{
  "n_layer": 14,
  "d_model": 256,
  "n_head": 2,
  "n_kv_head": 2,
  "head_dim": 128,
  "d_mlp": 1536,
  "vocab_size": 2048,
  "activation": "relu",
  "norm": "layernorm",
  "norm_place": "pre",
  "norm_eps": 1e-06,
  "positions": "learned",
  "qk_norm": false,
  "attn_scale": 0.0884,
  "bias": "all",
  "tie_embeddings": true,
  "parallel_block": false,
  "init": "normal",
  "init_std_qkv": 0.0201,
  "init_std_o": 0.0038,
  "init_std_up": 0.0201,
  "init_std_down": 0.0038,
  "optimizer": "muon_variant",
  "lr": 0.00656,
  "lr_mult_down": 1.5,
  "lr_head": 0.00561,
  "grad_clip": 1.0,
  "warmup_steps": 200,
  "schedule": "wsd",
  "decay_fraction": 0.708,
  "decay_shape": "linear",
  "final_lr_fraction": 0.05,
  "batch_tokens": 131072,
  "seq_len": 512,
  "doc_mask": false,
  "train_tokens": 618100000,
  "steps": 4716,
  "dataset": "wikipedia_en"
}
Each number is 128 + 32 x the weight over the matrix's rms, rounded and kept within 0 to 255. Layers, rows and columns count from 0.

# layer 8 attention query, 256x256, rms 0.064, rows 214-255, columns 0-63
[[ 81  88  87  83 104  99 201  84  57 101 126 110 232 152 145 171 191 104 170 139 163 182 106 114 175 183 109  52 224 150 104 101 144 139 153 190 175  80 128 137 172 160  77  99  81 158 131 138 173 110 105 158 153 117  85 126 108 125 122 210 150 146 167  73]
 [123 101 112 166 173  79  83  64  81  84 156 190 114  33  90 127  91 157 126  98 122 103 173 123 110 131 104 143 147 200 232 155 148 131  95 112 114 119 137 118 134  43 160 145  61 255 120  74 195 115 152  85 100  75 217 141 125 158  90  58 150 171 174 137]
 [179  71  52 110 112 101  84 105  82 127 164  80 202 115 148 105 126 137 141 112 158 151  19 181 116  90 109 145 108 166 139 142  63 164  87 103 201  83 153 122  95 136 147  69 157 113 146 145 100 106  78 129  89  57 171 191 107  90 136  87  93 159 210 123]
 [ 98 130 214 138  74 153 156 155  58  78 192 184 152 112 127  61 223  77 144 111  82 151  78 140 157 122 166 129 198 115 156  86 103  99  92 105  98 150 175 118 142  94 101 154 172  56 151 137  70  68 146 150 195 126  85 163 125  95 144 109 141 154 151  53]
 [ 84 139 125  64 156 194 170 155 133 160  46 151 124 101 161 138 141 105 125 132 174 145  83 203 152 131 117 172 110 101 145 173 109 139  94 147 185 132 153 142 120 109 152 164 109 121 105 164 187 127  49 137 142 148 163 122 106 111  66 154 127 162 101 184]
 [ 89 157  61  82  80  72 150 164 178 134 161  75  74  69  64  61 128 143  57 134 146 137 119 165 155 211 137 133 125 188 121 125 136 151 123 105 137 142 152 224 105 112  94 110 133  96  79 152 143 145 133 169  98  99  62 125  95 182 119  83 146 119 188 116]
 [116  37 167 149 142 193 131 124 119  63 212 161 110 141 115 157  54 154  98 107 138 139 116 141 114 130 173 184  60 138 156 125 126 105  87 165 208  81 199  76 149 205 136  70 117 175 103  78  97 132  60 125   3 141 102 187  91 125 102 134 168 103 161 176]
 [163  99 148 206 123 112 102 184 124 111 118  77 134  63  84  95  80  58 169 129  84 135 112  86 158 157 107 127 144  94 130 160 141 171 135  82  78 121 162 101 110 142 131 190 114 126  44 144 136  86 124 128 158 157  75 137 164 135 108 153  43 125 160  86]
 [122  81 140 123  75 138 154 121 198  96 123  88 174 152 159 108 136 129 126 103 164 106 177 158  94 122 102 158 134 168 115  68 123 114 120  79  52  79 151 146  69 152 124 123 180  58 179 107  63 175  99 131 167 116  83 136 120  55 169 161 146 119  78 196]
 [110 117 143 197 171 136 137 191 132  86 163 229 139 121  62 137 101  98  68 187 119 122 193 124 127  12 163 101 162  56 144 160 105  83 145  96 172  65 100  87 126 101  96 131 122 130 126 190  79 121 128 179 127 179 121 145 138  78 137  51 129 136 151  74]
 [ 75 152 183 107 131  92 126 149 179 156 206 161  63 102  99 105  68 135 227 209 204 112 101 129 136 125 151 102  96 143 125 103 151 143 156 115 177 114 150  93  98 117  89  87 172 151  46 101 122  74  68 125 128 109 136  83  99 109 154 188 141  62 181 234]
 [146 123 119 164 120 158  55 114  33 194  75 112 122 156  77 187 134 122 120 106 126 189 123  84 119 114 144  85 148 109 143  83 138 118 122  84 207  89 133  86  93  62 143 118 134 133  83 104 135  81  89  74 128  89 170  87 121  76 147 149 118 119 152 178]
 [ 47 134 159 149  85 105 157  89 150  92  85  70 187 148  93 119 173 124 121 103 168 130 113  64 196  65 124 148 142 118  62 133  96 125 120 213 149 165 110 123 156  91 171 189  62  99  82 111 118 167 112  73 160 122 116 138 138 218 118 194 134 154  40  43]
 [122 141 183  32  72 157 119 151 137 142 105  26  87 124 139  97  97 132  86  53 135 165 129 178 130 184 128 135  52 128 188  89  93 102  64  41  85  89  91 175 127  93 139 194 115 162 163 141 115  40  75 158 102 116  91 137 186 170 128  92 127 122 130 206]
 [ 54 117 141 129 152 139 156 116 118 119 165 128  98  85  93  43  79 157 151 157 214 104 100 164 137 163  98  61  77 117 135 136 144 106 170 106 166  47 103 158 148  86 100 155 164 124  48 202 153 167  81 101 106 134  69  96 167 163 164 120  49 147 119 162]
 [118  83 155 134 108 125 118  83  67 186 125 120 114 105 138 143 174 156 132 142 176 119 136 154  82  91 178  43 165 167  76 197 123 111  74 107  63  77  82  94  77 173 132 150 136 176 143 165 136  96 148  50  85  70  93 144  96 182  49 152  88  92 141 118]
 [ 84  41  45 161 204 125 136  97  27 131 129 108 181 183  91 124  92  83 173 132 163 125 138  71 173 183 147 159 124 162 127 108 149 205 107 125 156 101 116 168 172 163 163  92 120 129 136 161 151 137  34 149 168 124 152 143  93 140 138 124  94 128 140 126]
 [123 115 120 193 135  19  95 113 198 142 106 133 146 131 139 159 142 166 139 175 107 165 127  93 134  86 187 226  52 140 114 149 156 104 116  96 123 166 159 193  98 135  92 103 116 148  56  70 131 112 127 131 141  43 165 160 151  67 148 157 102 174 101 119]
 [131 100  79 114 111 167 106 154 104  79 168 108 133 104  87  74 105 128 135 102 108  91 166  87 176  69 129  20  76  75 113 151  65 133 107 103  61 171  54 148 121 124 160 158 123  83 153  49 155 198 210 110 197 150 122  80 139 149 111 136 100 135  98 200]
 [113 196  57 124 121  91 154  76 143 104 173 129 115 176 151 120 193  84 124 191 101 113 178 105 112 104 157 104  63 150 158 141  89 120 158  72 119 140 145 156  70 108 132 184 180 216 113 166  95 217 185 167 162 111 129 122 162 146  74 167 145  93 184 141]
 [124 159 128  75 135 144 131 118 185 115 111 165 120 124  91 120 194 180 133 190 219 144 112 112 129 102  85 217 145  91  90  82 181  77  69  76  62 136  63 206 164 125 173 167  88 140 179 103 101 121 132 169 169 141 110 178 131  76 134 149  87 103 174 127]
 [183 156 120 125 132 169 117 155 138 150 155 154 212 100 162 166 103  92  71  63  88 118 143 172 105 164   6 150  96 118 140 189  14 206 105 160 120 109 135 119 202 203 159  71 119  67  80 136 156  76 160  72 107 101 131 112 135  43  78 154 173 162  19 178]
 [169  86 132  82 145 156  88 112 122 103 112 119 109 168 129 101 131 127 120  80  69  84  90 122 111 118 114 158 163  79 162 114 113 206 141  95 149 207  84 160 162 142 105 130 159 109 125 137 132  94 106 116  88 105  94 186 122 154 134 146 122  42 111 157]
 [ 86 159 169 130  99  97 154 182 209 169 185 123  54 120 140  82 139 115  32 129 134 168 138 194  84  89 135 140 113 128 131 158 185 132 174 102 158  68 107 115 255 178 218 147  52  89  84 168 161 152 106  79 101 149 159 158 109  56 109 129  87 105 126 150]
 [114 168 116 177 107 140  99 164  69 187 146 222 127 126 108 116  50 180 109 146 165 141  72 149  97 108 169 168  15 126 110  97 167  89  60 142 157  46 135 168  98 163 143 167 118 168 136  97 133  66 133 170 144  94 100 161 161 155 111 137 128  90 149 127]
 [166 154 147 125  82 177 186 155  69  90 176 149 124 113  90 147 143 152 171 177  98  73  94  59  78 203 113  43  86 124 121 197 174 122 138  77 128 167   0 152 146 113 130  93  83 169 198 158 190 150 131 109  76  44 199  96 107 146 219 146 115 118 169 109]
 [149 105 107 139 132 119 116 143 136  81 175  88 100 119 174  78 180 139 109 100 103  91 149 138 106 115 107  71 118 114  93  88 107 105 133 125 151  86 110 130 148 169 116  91 231 188 129 143 154 130 123 153 168 121 180 146 139 146  83 102 180 167  53 130]
 [130 155 217 107 177 144 122 101  61 206 106 119 174 171 117 167 133 105 130 141 111 159 135 131 137 188 167 166  84 124 160  92 200 178 121 140 145 127  97  58 148 149  56 129  55  45 213 145  88 106 189 131 130 170  78  67  79  89 100 109 142 156 141  38]
 [173 132 158  82 138  96  95 139 128 177 188 127  85 189 156 123  21  74 114 143 173 103 113  90 172 144 124 113 130 187  89 161 167 154 164 150 155 137 112 123 130 131  95 148 163 135 203 106 137 127  14  61 105 132 160 168 166 119  78 131 107 133 130 114]
 [133 219 197 106 112 148  71  74 147 142  80  82 111  90  50  74 125 142 126  73 126 128 165  60 171 152 110 137 172 125 179 173 157  25 141 123  55  77 126 147 167  56 150 109 181 129 121 145 125 138  75  85 180 136 130 144 187 141 117 116 157 154 106 114]
 [151 166 150 161  94 128  66  95 184 136  76  84 130 140 153 170  47 142 112 154 170 104 188 136 154 131  54 110 149 109 100  35  87  95 128  83 169 131  95  87 165 125 101 148  69 135 156 108 122 146  62 140 166 157 142 134 126 155 160 150  83 143 127  84]
 [ 73  98 157 111 129 114  74  72 153 160  91 129 177 145 156 123 150 114 152 163 120  92 108 186  92 148 128 107 124 132 135 153 116  74 117  42 117 131 154  72 138 134 120  65 135 102  61 139  79 199 207 149  96 151 142 154 186 124 112   6  63  95 189 154]
 [170 120 143 134 122 116 127 168 184 180 199 102 126  94  77 159 167 116 110 162 130 175   6 104 146  88  76  41 106 138 125 148 136 126 162 123 104  92 134 162 181 155 162 146 152 169  25 193  84 135  77 125 120 142  89 197 127  57  64 152 142 142 129  87]
 [ 58 105  93  74 165 150  98 116 197 118 115  98 164 116 153 102 147 202  14  87 128 145  76 128 153 230 187 213 110  92 205 135 145  83 144 106  95 112 114 110  80 105 162  96  65 126 180 185 161 171 132 150 143 151 151 209 122 105 134 128 169 119 180 132]
 [139 144 130 179 185 205  99  83 149 165 146 155 126 103 114  53 210  56 140 131 127  99 144 170 152 134 143 148 110 153 117 121 104  66 186 125  87 100  93 157 172 168 157 120  99 102  95  37 175 147 114 127 115  72 128 181 183 136 119 118 161 115 188 145]
 [108 190 147 108  82 132 117 158 113 133 113  97 138  44 188 205  69 181 123 139 148 109 184 161 146 143 179 136 184 104 119 201 135 178 167  79  91 163 139 108 192  99 151 102 208 118 175  87  44 151 110 191 131 160 133 195 117 109 116 118  76 160  89  93]
 [117 127  98  89  80 101 160  32 160 165 122  97  94  83 159 194 107 154 122 176  91 198 169 178 102 152 135 122 150 247 173 235 145 104 141 133 141 171 129 182 126 174 171 140 185  96 148 181 128 178 117 124 134 118 126 114 175 117 112  92 135  64 123  86]
 [ 92 107 130 165 123  78 112 113  87 139 182 149 100 156 126 180 112 135 135 171 200  92 139 202 128 105 156  67  96 178 178 157  84 160 115 128 135 170 112 167 132  86 145  86  75 138  89  56 123 130 109 169 204 138 155 181 171 120 106  98 249 127  89 143]
 [205  65 117 161 210 121 102 115 157 104 138 169 126 144  67 108 160 110 161 162 110 148  74  82 136 177 128 112 179 146  79 120 191 161 193 207 127 126 106 165 174 157 135 132  43  85 109  79  98  62 156 133 100 141 144  51  16 101  42 121 145 165 163 181]
 [132 150 175 105 129  73 177 127 104 121  93 113  91 149 124 133  97 116 144 125  80 139 166 155 136 129  90 161 122 136  90 159 150 167  22  92 149  91  69 153  88  96 174  78 116 109 121 115 121 134  96 100 117 132 133  58  88 170 151 135 100  92 165 163]
 [167  91  88 180 183 124 162 113 179  98 141 152 214 104 156 174 134 141  74 110  72  97 149 153 166 107 157 103 161 105 119 130 193 183 106 163  88 101 153 111 151 138 102 169 120  86 164 114 142 178 156 113 165  55  97 178  96 213  76 168 131 127 105 146]
 [ 81 147 129 138 154 100 131 196 141 120  60 101 123 102 153 138  72  70 110 113 115 150 198 123 150  95 134 132 111 121 191  93  99 166 153 126  85 147 159  80  43 177 180 136 111 144  86 191 152 188  87 137 109 102  84 203 156 137 143  64 106  88 165  79]]